Weights of a small transformer language model: 21.2M parameters, untied embeddings.
Each number is 500 + 50 x the weight over its row's rms, rounded and kept within 0 to 999. Layers, rows and columns count from 0. Numbers have three digits each. The size before them is the row's rms in percent of the matrix's.

# layer 8 MLP up, 1152x384, rms 0.223, rows 966-1106, columns 336-383
092:489415504472584531489472574530478494497547580490580526495508543518445522482530537418473458507467515481543494349492433364461603556452397556562474
091:550487549536583506508538497431543440443653571479525511536369575440441511524576527428566459492449520514546549518428540624498559495436543521406512
098:464457470450485531442466549504426521420440499443550459539527470472467457502524522542426537559480453458478457442431446576596428538485459445523585
101:571475470515498565469496536521585506409507516503567411495470560443491567513557602566497452512544522561444569561446487549457532500437479570550452
094:405443506448452519478477501426516507545476596569521564507549442535397536517502455521527539444506413501459409501513468537500511507561517465484563
106:432543446453489600490556451500552483430576497488479590561489563531388470444460467452451569472466482484437595528645521568406524511517487568467541
094:532492565490526498506489472479521443475396481473461516500499547482461503524543520456490499493560543533536531579495503504476547594439552498423456
102:459463544520558509508442537442515454572560521441523624461536487465444436562411480492424494610511513512455566499444498584552506533479504506486480
098:510508485488469415625497479619329571505528563529492459545417518524541468464542476405545549533367531446432473465449398603533546529548486478503494
099:483551473565532531482525466495523492554521529407529466549509545502518491476524506515523531486544552450655451503420507430496554574449475523507538
103:514473494438445414514527557556478444503500455559486481503518533497512468479512503439502490516548469586479574571461536538544508479493448421536453
097:502550333448602478531543474449574496507496535511576459428493407486526506484511540517476517411498510499489462517509573443492525499557452534559487
103:608522449462474476581511499509536421458531606516503589440439484490463503520543496489553494498484550441517554518432490560498548461415494561494466
096:484491585531508402540420560468549468527557519483429494474468472464544452441529593425523561582551483552485494537509479456462515567466467542459476
101:575445463511473487564566491534481436488490499606485536500448493563548529487438418526489518475514512449564451480543518479604470420463513506379496
090:578499473491450478514485558467544488554520506442514477538500519510449502507571526513470411470502458476479499451528621518462582534611474527509433
105:520499556459550540543493557481463434416465566503531562543507485471499490477452525473476501542528506566482511565470398500522622432426415543431458
108:493483533486516525436561478572537449521422456446398455481446462429451499524555534581428501519527485525503504420483445475471531523553497414528508
101:488459595501482490540519485512384538501515529554389530457539507468438526642498494514492508462498566502524512476436497454536512472454533409457436
098:594509507471424495534477598484563500434514528499507505492530432467450484498546553477488552579440543565544598452415421441416483458529539486536497
096:452449518447514524441526504504569480432530457561509529511478466520416421517398474503579442536546478526523591480501503612435472471423475459376481
103:558515502491554573513430529532491418495538427493469523528482523451526533401444449532461481450394446535540442526479467520405525592490432488472408
095:533538478514547432379513475488536386464502462421514485506508567446542482578468486439443437519500498532447445488479491420509529563447551436404438
097:461602556432581537543547388506584558568440477474571538596506586534494460524515522629482550509534607535535419531413518501514529536538505457466448
094:418549478481445550487457529522508466557566443510434507534565532402473480417508477498420510493542549496527457594534473430545497470512377467512472
099:471536522493526480466488487448545469508439486485480453483593552555462489451529389560534524484500623502510457527430579498507507533530515571465465
104:430455566476540498490504591534549413497509522404521591451587559467540469522490477515490465506559523438437428540447504551489523461478534438500475
107:430478476413465505379424533468431443514469468478499479537560508534408536558509504568486510429485415466476501445523458579493560559485530507467523
093:399466480472463529559424520457492421479515431496537546419529469462589519467450465597473593561520484462552446513511490511537480473567454506534493
097:517485438438561533482521468532435475539466504551498457575455486438523542511549662441557669447464514478415394568491500531538431484512469490483569
100:498590527575462506442572556491547523460560499421407522495507479522521444575428554594467405535538441536468578422536534487562512456523372526539476
105:532538497443558555476473438482639587560463618412483503480551495486533509555567454513642498466505483441475514531476574534570547507531515535547453
100:478529455469502540560511516561505444507513452478409468539538440484488427485538460503493454441480542516563494484454555537580588481470512435539438
096:559476500429555523494543550507534494576529560510440518472614538450485576531550541492577398431505539582483411440460509563436563536502536446470501
093:495589567540560470517570536514563493549473518548462560533429576488548532565543470448600579564528446600467532624443466512551555509509427478609467
107:529439489504443465545572483397509445548456590483560453558466501508457538560511453536446562477485472479520497438536408483452523457525537620521502
100:475519557482538579524485583413461572462517536442496457419560540537495511459494519463422453535557491500500459611456412447517452475508471454499510
100:536526525552378458519507593507534517511531619527522615392483546484520551526505492500533579501504392519485503485441537481457522481484478513507596
097:554524556613488548472411509619486466492451632490546418561493542519422492555440437528462511510443583456541487478478498483513491472538574580440511
094:488568558516529457490519501482460405444440487566469467593459497511509536551540549584525449523586587498517441425484489465361543519510433414542423
099:461438531415419512585520476495485558528512490501507504526465592574504500548599454442529507461427484556405515486458613519560502472438439494439457
099:512408447483404412497546485503424409442447465456640585536492507516491455611470469446500452540491513532438552532476459533513512533474520479513520
100:478460458479488513523511557593588517433492501448497454466526488453560479534460474536555437480573464486509472547566482514462446554546450504452481
115:448468559471630450482555505496490559553533498504468486595597571528437484489451413533529595516503436530531456510469528394574486490501473408560520
102:480516437484515574508512417440468456522552496359527545521458570521477555469499539506540471469588502468491498558468568572387477525519472493462447
098:491430441407478555381494494488455476486473565524467471540530530503534505473551388580549443395502417554525511505501506544498571469522558504408459
100:464495473492520447446454527456548470576443506400518496491579521522448490480517528490418430504440512511554514567503499526483523561576531643479505
099:496537538525520577572542521481562463437439508569458543546449567558491407466525517460512603498536543487560540585462427573556485432524520523568502
098:492519486557476480450535483437436502522524569574496482486482442514454512524587502502511460524470590437500440535452430509636503435475536526479532
101:488494434539533540604420534542513477493527515465472532500557540541486461429412484450485497505516540569606528564486478516487542433495513457444539
111:495418494501475564358511414513519557501535470464521403539557539432569500522474494450512486483482454462540465514599475538488520582457611496540547
096:519502523464389558574485554476476475533518559468586471484504460414587363531542469537437441520539598411557558564366458497326495436434503507500490
097:509523586481497513455516542507481523516502488533529469551395521425502418441509434528474385540511580538572603517437488471470493424456524538508481
099:477532461568531417498517497506442641440506480581378535512573593497501431476456476544496473373589385408522416439430523434470479598481523506519499
103:505423599520534483519639570468510576543422497462505505474472438529415388500515570489517537577464463527455414473505523539516575470547459460520416
100:477582574516560561427532498528486627482524536602512435543472417489543564538530428515543444514501489517460504489441369455505548568489523535443509
120:481477571467416530448500606511563434418530520436541468505466474497538482459540559558494480489620418520490468521507442501468542481486462417392511
091:466441576512434392515485467443458545515548453440569350558588502479479477557479448614505465510523448573513506500537536523482585487510593608444516
102:483492551448479529496469586485483507500466487519542564562498537435513424517537431617566485459560442564550510539506521523504549524426453513455485
101:496501555559536526473522566435480487490534407464560520442549576488496430542540557523478535496470540509570499578531517536421544554400449431372531
105:567455511362555479459468544445378448572553538487459501506502525552447455531460428469479499431494458449532554525422496438496567538493473496512532
097:511492541613475518411561510448526510474398543586452584518502446523513372576480391574511551481537495531547389390436523584492477431474513591544524
099:429637551410501542558537407532506571494449494483506415456495585483605489520495532478394580464572450520498479608384413546623556515385486474591477
099:550483532440403560545515482509500459538538419506630583517435437576503439530486451434511437521563524395504457512529474492513437507473517602472473
098:485539534525424501533492520536621420526501461436449520511553572548483448533535462538541508518475570519513537431456434531483547453483504493511573
097:365585515395587509512459546518523524507459581458438444490474483495564445520552403545532525560455628442529516491490494504487438506600497497552601
099:512515488555587487547489459528480638536491521521511505526557578434519467561523516529419455535425556557455437489455569485474465494564536513438488
099:571589480444432450641449511557528530463530494507455563480558527555445493569600604589538474594518463456495497445553562447522532517461474482489426
091:527616531561461431501553480479512499432430519525473627558496620538451494499519429529539425639431629388504569498421457490539491495534536487501463
102:574553398485475457490407513513491475549538604537565462404508572483343492510503562613600506468539550535550517498472506451564463560529510511465577
096:573510578509445440531497410508578490457506412526506581491556447473493549540528491447520512466561522518493554538523499493451500545442494511593490
094:501516468399552504552510540439543456505506510477589495488456587521587446523472564524505590546537409495432393551450522530488450531534454537453549
103:604411584489474542527478458507518451550479445504442566498580536556580445466497490471442533466497486491542533602488525479544587551489563508444553
109:519541507463459546368544442479471514511537526512502534495442520602507537426441371514498551425626513508542499521524547397530522437488522474502493
097:487592572518456481483521497491525557550548454606536450474613545477566507472484502468534476526535453504506450524472460489476481486495534540469566
096:570524520492424455495501450479588430553545587390583471452606555553528447471539459504537397394630513444516431444515566506543465513528468448458447
097:564467550493516552476595459479543538591547415441508525439532501421445502550554522436527521444622616393479489445510480448513488524455453565403483
094:454448587507425465553522535522495458547557422440561527487530504520534500507456617581513514438494527483444434470511437498568429478462458442520477
105:461455543468509468483440541563552528490501527429535508600574555556505500494414412587502577494525525434553543531562379511531460443459447453455485
102:465469519453485572526475530502521412482505543469426458536534483475519453443582422525540474434456545523512477527503483494509473472445481492490515
106:447542541487417557573446499569551486483489510454534527550592535503525473492548526444446531442500571612483485442586471435506503539502457520535439
098:478439412571501541435498568512452482484573566494503596508508480507505424529549551530443516479492375502513486482499490474462523491575353427537483
095:519535479436586513494580465526574543495432503464555483443504494527447460507489425486464550543510498514558487485528471614505475511556490523450561
106:493463406440470496515503504401571474527572489518366511509552552534526462454430495518585551531541433510524588537397463458556511456525536527425512
102:526475502489549549461537506556438435470537515413476580548570484507466487611494494407586499536454601555518481492456551397568542457516375461477554
098:427548541447485487511532452543520457520475512518529493445537493476440462575557503460434513499496500479595490417529481536531500498520561410461516
102:485482579476527446507544449388517618572525519445468516492513467428493499456467620519462431433522544559428475453450510498531439414492532437485428
098:520434525444509485511604581386497563514490571476486507463481569420462429500567518498516579517492455476500437548499476418476479529513427476579427
107:545521474497533542499557490457642479525464460454488546473532547533564564469463423516482516454493485453527474489459599474473512352525475495518496
093:440482545481528514593485449502523488504517546438631565481411500472527452522510476469514515488493493457485405402415439464451481532577458460514524
095:521459492572522501559539542486575476383383505484492491458478545431434572482545555441497540459516532445539358496492459555437448529478453581450525
102:428538484402417564498566508427504503436427570472589483563454472436545516489486491450499455510445471477564555444466484581542590471541499492459471
098:394466443456450398531512459514547417517502504581475540444500497526444538554538459465446497475500529577478588432505500552436504489498495533457442
098:548493593501430479532524500459545526465487498523522465455478550541508546488432560479511515436475451439415539494563486531487572610410503499487451
093:478517637479470516549476487496509471515513531498495512433395548531395463465549654416473491476565526578438536472514419473404532603425526503448511
103:578530515482543489521384576603583400474519496517427430435519517475489451519493485578430478415462486451413570450450418481457503558483402487469514
104:571541452460503523466521549513553499388526476483546544514553481429549417426482403461520505511466457521515513514459555532520474533493436543504548
100:522480495543480407374581518573445582449428487457525467429575550536498476516436486506528516460553412525451544533510523457569515428478511454393420
097:483476522435493538477524485534436451532487540462462560458537547564422527434562445515477466538398480482540548518491526511505641465578527496457527
097:578483478478470587574410441461568459540564451390495448519502531551453508592419464565493560471594496459451478584403478432487422450501510514460558
096:480577512412523558516480563553487427532388440451456499473534530465483553463520495517521543428545486532552496447500426448556474562519448497439530
101:536447532424487478489405512410531504491443533465413514537484541412572505492400567466491451449461543503532469543542511476457449523437515549478435
104:404486457438469466513475492485451560399466517515554477500538518526412454416484535509450534458432576501571496531531476566546506489508561475553567
099:528563455528577452509486492471519440565526492533445591483476498517540523485484400551537530487484560582465538528531517509547570455477445510473465
105:536535470515374562499501499464470513437459522393474542595526444513418514507538471440504545577433489426649463445545455642413573522508537534524527
119:471578527425529553447512502449494449517527468514520437620597511432557480504504484505529491510413378502456524542459509433489529524500460574454444
100:483535499471462608456411424407488449582483570431576572604540591480513523418525461564592494516497526494462507489431443538571467489484532590505519
094:515434473500517516390499524512454508477512390585469488467540502498495422546525483534494530415507426565528448427453522524561534471497545507543462
095:579518560463552523471528443455563531503467495510437453498507488519384545467487521509451587489507513468491550486533544451454488540529405372524494
104:551437491419418514502600512527428546469496556504434476552516482511516552542549524475510544436482431426541555538560457477495524562541497606490488
096:554506516551537441532517626515463532516450466511429421477490529493517487386499460500526406487547536551562461546562442469527446540457530457499500
104:506382624499423451436458547483514508540502597415481474563527641490535423568495483527474468498495561523546549497516494480439531400489549531455518
096:540480497488496478557503547573453437535507562472458587560410472494539458457436471512495584592492490508494443550512510570577463453511491379567475
098:514521581434585560573520477531622633512565527475507502526447472476506485453405549464557540468440411459526457455448529487474478536544439486524563
103:525560516518454523420493480457479485574579469548584445524519374525470478471445533486536401508422532590425474540501467552478556512473510478408464
101:490446484521421522452459494487537470538462473497596476505487547608486499504500590512507480405432511584464524430448448511467482449509415499494549
097:525531422499491417490514546513396551530452509527596479464509502421473426483434504552493429495509451513476524482446494569449405516573465534545494
106:553580442532493598548454536512412522443453557496462423556506453546516461497423475536535547504493501449490587493429556475552602536474542560461457
105:462488430481521410442582557490523520559555555573482546525521475485432527529503459437513496579459538467409522432347490506545499491528618455497412
101:521424490505568477419535493421486607497485508525494546553448460424445412530602473402437467449451491536472494524505475532549526568526469451562432
101:485478500436514465461527425523497508443535448454572509444488543495400510549551518508563543497480476589454456528534480510633447552534485587466456
097:452510390540453545475522498468462542449451499487571516534563517441449464562495494500461489465510533543518543513627541482515451587443516523530444
098:542574518467529526470491503493523523499544514490504488533514532498558445437575433411568550599478466497505477467433500475406557563471464471513541
096:505455512456584547465505504499456566438634530546498507538466432433512484506556462512549515444503436483517541498495510529518438525427523369558497
103:536502451521443568527514504506510503458501512554524486522487533401456465382518479459522515485626537534482397481610483435509488536474555469504505
099:538493443426485539536543522536466470530550508383485491545442575518522507392479409482505494562504519554529470471326581482485530588483485601458472
103:491451511462515614428526517559489541487575556513491510474576498444535485557455515424522524514516541572432498487573549470436389516510527497442526
093:528480515480574494528395514514594418497434428552416561440443560421458448596498515422551539503431475460405441563541525424550521525488420500581432
098:535454519515492427335448512487519444530534504439565512559476556533465434546567485569561533506484589351600575508429514590473489504517604519513537
097:381495479501554452476452485484580448505512566547491450446554618535469427436493553488527537526447428565526544549441499559480445443483457503461534
096:556520521505525481493483484501449462547583561498523483466480436547406511502525481449531508504586499499505517451470432443547533394572431549524537
093:570576477509520505534478550470465474480361403479564537514507600435375585480537569515431547516492441509515392535443454536577553457495452462601509
100:419456523445536527444494602552525414502581501498487505506529490514413565491542508495577386624487491577595569449460526533533548523528476448502534
097:564493561496604470454410454456529435498429482554440471435463487470439492523576491536503569467423468464459463518444517438531541529481511490467530
100:524482429507426543496424483570493458559640485515502496591566588508490434441592567456590521504502496501501497446521514534456472446532467452459549
117:563467454453427500583476390514500460492507523450618500649538510493493584473533509524513499507538494489508442576545437402514532523497417400545465
101:488484574440569533489509447517595411449318514555461569514459534429553480571600513576534525442546571500524545504574498417507553547502500447419462
098:520419548450448479524520504467514541516538433479587493528415455504569437471515525533432429508476441493447487524424480510436551520489468555488459
112:443476502466443442437510532486553531456493459487497514537572542463444528462519471462466474494523491576521543494489473560531524504480536488385445
101:618539468475488557407523558407502500526581474465534532484475464594428536472497448548593497506476554500502433477515481527541514518539508547448539
114:407578567497518490550427466538543604550488545428459500496574552550450509478471498522455420444547519572499459438531491465521527551549509419582466
# layer 8 MLP down (transposed), 1152x384, rms 0.145, rows 966-1106, columns 336-383
095:462559473445436555572407515461582521502498401547480486389422475536529456564567578516498464495453554556532492496473471516517501463542442485494511
087:470439451598483380452487495468505437550569485594451408501636527447547564509525483482514559492537557459560553515588577494449513504525448588559524
099:491505460501508406573455580420542420435526519543467522486571483549504585480444517499470460533479505450518569466539515557659400610515395502511515
102:657532516449504457449462509564509432466502519544570448465457470457483521478517594478435504565429465512487415488480490554554436552478457507493513
101:482424602465488462467497481496466469475472525499412498582460509461503433403520626501508550502576520533456452531564514475546515544524465523420530
103:451529485533573492452512443516551438382558494496489602505604462516450553522530474524519612491497448442513540512496584456446491487566504479446455
096:540384447639461577486476536467467551536542645527481385450438498477548453446457424401513473515512581404506520457518459486491401476538491603493451
107:383504489421466512454546437526533550545529527435463544418512499468488490531481534564452518432521457488509384652454506470508484498521567546437548
100:517392524471394488518510502536484516573477499543579513532488485533584425574553455434504485531527510549468452511534593492583451477472445568486443
097:527462569520486418468486519420572482543460456563418466475457403640475513354525401601462511519534556498456484547540531439433493506500488523480479
110:530544506611549510591495574587455554599453526500460470462474536487536570478398542583513480599541531546495452632432551518508443521434455546430546
099:549475511576482436537447522450460586462514494532508469536475492482517509495526479515412482524551402534493474471543439534443427591479446528511444
108:584492464559577540570506489422478539536455506479411608436490536455619467545376409446499521550403449540553513492438487447500563512413520581516546
096:557582549514472484441605423510507597524545480502515453496525400559560489520426547544504535493472585375526471452620480430531437483530527528507541
092:484484531481584444443448472536539495551545472543542393546537491520421549526504520458495461549350495477452484443530550494458529477465466508473534
091:558514574485448533508599459473425489422501515511434423462510525549437415459422563527571477565517506482477565519494503563554566484422507468513503
109:482475506484489465588488528463576549565482488520452500512474474482544527384498491374466489495492496526478538466445460517446421532525468433536500
112:420494502483583531449544536552408604605531528532495529477433510520554521546412574594542449562579535486574438468450445381547558529462470429554511
104:448492559461474406525516461625617506482483530553469519556539428443458588461521459515508586505488438478484431555457523563568467463499546505488546
094:512533524521501388469497526568529505418537534630601537540558516476483515491463509449511548417497478498497500481408569425460489527506533518554475
098:473466541527470442475579550486498506500585461515509479479433429557464495486528453454469357490409480506526519497532602499467529467447514497461470
097:474470486486498552448470440563568464565416494597530537549560457542454445512558535530385526524400506560459561574517483568486526479555482540427570
094:430498518531535541462442350476441450525491498516533414496486507441517416436545523505530504455486576453502427548459385504465478449572397522473516
095:557429542483528466580466510557546517481556412412497555487474480471464581527544480470518507550621473485556491499450580448451493562522525503524431
094:536446450548484463501546471470450425457538533537563615506473489417572414609510531493438514400489469425550605387494461421542439539467506496468452
093:513481589559495489496579555488542536500513523546465479454502394494484481428463513581434523396498607601561474498589400606542546438437507482583494
104:457459501425576465512508491557519454498482497470438625562509421490560440514546553490494472415467512441459427422518417530467552434475512511438440
103:521488563482508473513490513546562476537468465554571463513454580516519478467483496500546467519535570487486385529526434450465461458416524526516568
091:466473498599520469542461522527488482511560458491544480522460512492499542513506404511635613482514473499501472500413545538573565486550490458503545
098:453407554525436485500438484439507490573564546460457440630539484464535450525422553542540452523493551461502556563438485471601438489489520489554491
095:446544560437625484484516533425516514505493595486468485575445494443510460475486509557486437560439515456481454495552426476443472560451471531481464
104:559549478475454477528551457413629557483497585491456463469474425509576472432549430429548589546508542523518497441490436487465515403493555451420526
099:512432471530515430447447521445501502560447461456482497480505516500523450621549461547426479478549496474479471493430492508508437483516509402544559
100:474418488581478499458505477457518490557517549481509546548487513530559523463404522533507496513648559461567424531615451498574499462507502466509505
092:485608471506393527404460554538566494485502493531523403484546464518517552517510495534448462462407450523569405434416493501411614499527494480483569
102:490494437534471596562544493493478519547363427466509543503508518454466557547527517516510493423547521508443493470500408440455537349508448505489572
101:539507463504453441520536533456503402516409460503517530429549427525466529582505467568530457508481461532511465487535563455479514471447583492477470
095:465486516466411494512424423518459540460515386492506532541526511490578481489456501466476472377539517579521583478625555471503579526545387492473583
097:623464514605533504441558520575492501487572536508601363474453569496499543602481445547464523503443488444466461590473520539420576512512550499486553
095:415460492464468559418551602571500521541474434451456474495465522502426473534446341510516522567458520505517469555530478537548505566479452519457483
100:460558555487558454483618548565571538429499491593525510414526510645545453425470441559512476412511454503489452507440501526517529526535392535473436
105:449464544555548425441538518491411537495607559418480580467456368436514426422496468393589430562472497496536525503462536446573440440542529502531489
099:522560607442623508516541517543489539444520585486489468466483543476397547463417506545527436577495472468469498474504497475374500477478425402469511
117:507552514505551497494529493497466460484589590413531550432486503474521435521454425491454456581499519545487536519437608477562475605470496451571514
100:421482444489427599473454486540507574503518489525460522419584621527508555527497540523543516536519570538504454548456564528585451395491421432389449
097:508459459470472463540509418507560468566488566476427540537540535523513535576500562452566556367468469562516546443580498463489514569452441447545457
101:412472524506474537520510473444507500568445543406385503545465473506536432563508391561539518557453531539526475586427536533587544503560560422524549
097:530443534562500528505498512504497569556599499592504484400405476571508561452532518472475484445509605556607451464420461568543524518492426485497503
106:550490477529424433533523495489497637484506597403471515490446492504470541533541531522483460451506529509525428461543434419459552540437504529458467
096:570606466585532529407568456524436484461558475570520420543513567452480439531443525497419502504519523430500489522458550544537523522430543597473567
106:439462512432546493458551493556534559469539442511555412417590441487625422475473581489501536437479480456429500499504534460458450528518512484498563
098:510593579469484526454548545504464498503465601444541469527540402457495487549482450414471615511464460549517507470491522562457501528563485546602552
102:483484508420587442488499429621504500448526541412555486514524544484473467467456456515451526514528483500536478468584490548418516453389449524566522
096:442448550469524503381542451580446479471448529460444582484507468478524435504525506390482499596508432493494502546490507507496485502463494449504420
099:524458450487497454524537475507405528438533487485587502533546424533516515550556540537573552548446603426499601422550469617555587617506565488494537
104:445536493505474507561465529595482425451461428430443531485585561479369495474532492525590534551432513505395468578460511427520627446447473420567609
122:521597547559457469426500543571576468414430521478432449545509536355444412416450597567460479520559543511557508494582514518470530514485506449523543
090:575512527538535505688404506424493490409604515494561564484426389470434560567481579497522530464467560488509472495519387382471527570514497490519539
104:471528501459526604474423530509550492448477551448513569539494489490483504418563488481585368549437450556538560524491562479524422467573462468513475
099:490542439494450575530415519541562449462497445624450490474515594457490457391439489506478578457512537525507503490536529540477480465516528428469558
120:495493592491502530502532438570453524450448499509511496462511556551464500468505443524570514514559422502577534548390435525521586497415575459515471
095:434523588533504369545518461539474572438510367576487473468541531510492455459524365552456410477467532496525613534487516533483529481489438550463521
100:468447425526498570627507473517501572488507481533582532428474472429474564498521447415606476369486539442520493434469528477562448448433517537556452
105:578447532434460589516455520559469469565484467615566488619467532578506487596498448583349448443536506463442395475424500477498480521495531517460466
091:545501526481647463447485461395443505524485453421531558404521514608424477450545533478537503516569552494556558529518499414585487605411572537547477
097:562457469593397527435530440450510379510531495542460535472532477418577517475561570534502551514509427520502460477484525401455581428542511527465394
094:521577467445437551546522499516469547501466478405526577504464499408561432570565403553489505505549491522549523478502540473400450532474566553539443
100:465450517512441510330523442508443567535438410445491556568494571552410440487479463540532529485494528503582438466500490472498483450426507461512547
087:506440507726448449484466438469446425490521555481544424444405506442604445466485553521488511444490428399418473442518496476490495493548534581455522
099:479545528478467536551577506491362588399474493541435412583515554541442530480502606617473556514414501575442451425451554517496517531556552571466547
090:467494535359433583485472591451571441469522537499521490490465419481456433592520475532583453463528514398442508556575490463524517467482494513411571
098:503565515497452512439467495552642444563504510462442570505487497494622517420541486542545563534478436601438481548487548529625495427472617419585508
098:593491465532463490593533524500593500470470512516541496559524429568489558439501487451482505493555512511546430532486516437416466580444542511511577
106:562495443534512505486481500507514529539453504520434539469531586466469516443439481477535480473509444435481480548498525463500613477488445612508449
095:481528519521577477512500530485399382410514573452430575594421496468486464404507493492543463590487488497506508500422476525470483556468461517520506
102:496480504503561504607549542516442532481495460503473486504540512461615473528493441539540514544476493535540494452464409541512481500549457570434525
102:493579481547465510546421543556496576553505593476572540511414544495461410394579526504441531479491550568518442501489480550478487497490465442552457
093:443547463500493489460497546575510467560469413587491439462457595459554516457541431489491463552543493527457521497496544573541569563483527475553438
104:429533435452525579519449477556526572466538451524416547534416515613438492527500432507392508548571516465545544496553488453557464413461574452492537
104:554429503521495499360525465459523434496379460397392450532481551457492479493552513589495526551499430528612560507411533431539509530449368527551601
114:522521494457575506591424500474523483461509588425526483588455526478471458446619572529508566409465485479484509476498435548435541489406466490565485
098:529457457447490449504490386452515576534503435561529533533577569487517409490517594451467534484543564494510542544460501464510452427498523513489595
098:460578416600423501511503460511459540437496507482395470554500533499525538537485568577504554381545538477411516512525497459480492526472421536411462
103:463474497417503468574526537365449520439496516487480572522574444465618438516520506552577566468565525454569569517544518517521518475557552484473440
100:492571481447437486434494593503486557466494541480523568474523506438489439513519448511481598474437454514520518561609510641490576440521465603522503
098:544528486510541525564532527513455426523465489502436519522484517480482543474569456619509527537455547422440512567425498498534515410495384488507499
099:491501466545466607456481504485478626540508514433472502509531504471532508488490551500574419514415451517541478537532490539464545570534505512435519
098:423418527603508519392528533514554511480509476435513535510469562582454359489533350480499452461511419549557427472458575513515534569505395558370387
105:455511561552460516565489503500471470440487536458592463460479481458460548461562540452503468515530453509540454526467450463505508464495470346572496
092:428496490562485457404552431537441564531468478474530559550502502403525592563613399495547469483540400443497500534605456519519489510484606431552515
098:379486498495496610579485464518563590606493496598562499461463481479483471447514471529388466505388426472513559448604563441529475482430548511549554
095:517506521385504501519496516535491554433397477439524432579573418570476494489451513588490485425409442480481472466539498590514557432504369532511555
091:500489533492492457453496564412596479489538554447464503468451455527550471477533572492528521488488459551453465597476477445461461517465480501437539
095:388517482502450500561486550516559478536508519432490569478480454510515605554458458528488494423545400602521447451565471532422544468484585568481554
098:495525488540428511500525512513436542441558540518475509517520525531489503505480523531503506446455499551422593541528531483591496454498575517499490
098:493444450419531428475605472459611517504375490395576507365572481435475470404468463514520561555468502492530519455552521446473457515546462461517502
106:524507462413549515481614466510459505551506535498525472508542514395651526527507447590474462557480490508439485496464542499552465560549495524498532
094:453537469545464578580578552451504616496420510479508571405499487612524505552513433394493602506460409471489485533539438585411559526454520519581452
093:451469429490482502536493468482421482497625412499513499467477430507518473518475416551449487495601521385485501470573459443536488460523494499483371
102:447589454571506502456556470524568496467484597472467541551579440442546517546466448438597502549523596456417522409441557438434519488513536473493522
092:500544395532386581495537480531496403540428519507542474543592428464482487425418569487607476624408502541451451503479476549535452494484476528524508
101:455467412516482497565471498525575484441531417474591517476495512398574484516483552473438446500473422511445510446510503445521565493582552527451451
104:448503414538525441456553447520532482510491439489553554444460479589512543482467513513459572554407547553634495540447462491588524532497589503547574
098:501465525468464543425548509424468478554448490540461514426536409467487474491540561509430471526495397492514445454503555536491456529495457457525571
104:561430483514489611529443566429535482423504600472401477502503447457515514454536555516472491528533492540550472481510528557516469496450557500605508
123:583518513478535485475486427553415495461497505479562466550496533506574492513502521515522503532486535481512447543467546550490507488476449500528508
100:545509475447611580527539530527477600527433566461534484493591602542442575564435464552472516514507434490525454436565508453561464467510477618451531
094:524513516424437500550551569528480561531503553424410488557533476493480577499476538559516519476515489482454439506538575512531524502457515530397496
096:468458437471609400516553477443530446512539457472418484622556504569592435419498535435481486467521528477511575526513526470472464448483515554506522
107:530482521591447599566562491444504563546531538474510543496534503526532464477554563523431485452509546525481542560559471448497532452520403650433465
098:546504546518523599552548440573584504510369435482473487477535528514505472503435453566476508466650545483513442462528572522484460464554511471444356
104:515486462598491531533539479484517458580443428532440559518434533376492514454480467497543493549380584490424459527542574633434438449483537511464547
092:435480469462480472597571559504571509623470553446601427484564431466500461433449442516505464379538500554444464550509457451447493482544463574522541
098:482461467453405489530510504425495469489471521477582559441558517465498488495496493427554469387608472551476554526491528591406524560520450451388459
099:451494567456499468469448427568509408518453567456603417513450422545569422506508440514506479470504441510446524510527455554588478542484488513502492
097:463538550466572444526455433475518491537543518505454527474593476505424478458544660485493392530504527576399498432540591461454502492526441481486421
095:534493520493478496506519481553398490486445544481415438467600481566448438485413479579516465475516518471428450559508576501588556448490566448452661
112:515525452473544566523492589512463446467505534502498488497441546452587517503475429527494511503452475481546512524409518456463434458478559573401490
105:584466509431453449421486507596472468492503586505424528502670513466499514446442462441498492501442424523459446521446486521480523476514563454538552
101:469442498571423568508510420439495469458523493489527554543477436458722551465571553459595601488550480447528559658491566529426536467642525432462490
105:515411502488527473534446575431527411515508520539493460504607459378500564381564502563521561425466529541533536462478424562538489383463526522487474
099:504478540497456493487505405463528525469594465513438560549453557485528448470455512593584512542484514508512504544422593538480499510528485546528566
095:518451419482467484520531461542489472582597430491547517582478503580675530487540427462412442455556556468566516482546436553439474549555508422524508
101:512483591484499476553458512551452460556376563454484567540480581432466431601501535473488452577466392602470472521551503477436511565529518579472558
104:520485553501453425576547598505468645566545472431478500485478585473494448435525519520482512432514574486478535549495486460473488524520540493424509
094:519535510382521461431483596475489451481578469555557528465517513484564508440436481392516463570417555558538444467520531471433481572550457537535492
106:512513551516477493493399418531551489431584503488499471525461545525567453587505476458549445551515502604452510419529522513436498524409505483479555
087:471581561482496470423535524463581479405558482360565546495481562562479439542528437457445494559550563470486393488587486460494422500617487516508518
095:560620473561583557483567561505471530514528349490505524521499530450498473483512531433499452549456579538475451540533453509473490572436408460461448
093:460553493448393470542660555479499526531655506519508382500416465458488478464437409492514484403449479519557540465399561494520523422439510479518572
095:547533538447454511535466464535430454516463444479524472589572542470465529526501446507463590570502468462475450449505520434543467554536558455525521
093:400455493577530564499634523522442458511495514482466528469557398612488441512522388526564491481489483563496474503480471551561504493484411550521440
101:486549567463607558510473461522462452462495401509390456472533567474565571494538513428489408643523523628466508504559519569464469462556516481424521
099:524501357448478599480474478486379540560398388536491462589478451488400471610527483463515586466490496408599477495462478499498539446539405520444429
093:513539455514482566545513572490562503541540480487451489524547422534469508608496606454379551460424507552485486581586439514589439487505449498489450
124:516526401572463536542498447537497464561494466469456465518543549510523577410555543541553424556468542457516550556555500468506488502506422465462474
100:499507510554535529448589504474570499577555499485441517474446501612441391511516518457470431446472537511498535552550514534520492563473441551405550
099:479525627541620500455470575558424469468541545542466434498464487465479471505510618523536442467546550475444580559463578398454514548522402586476476
109:523393503446401505528470491386497508548527491497490598576541519484443532434432483544517467577510506492396445541556408460463415547512487508470542
094:530536527551419346506455536475410455466505528465490459502568559439470495367414528522466551475479482566437380522492500490484561538513534458569511
112:507529574522602551550472409491423509435467574452491434505512553447482595486483618541578489484509450564488506491420559469378552595502433486571489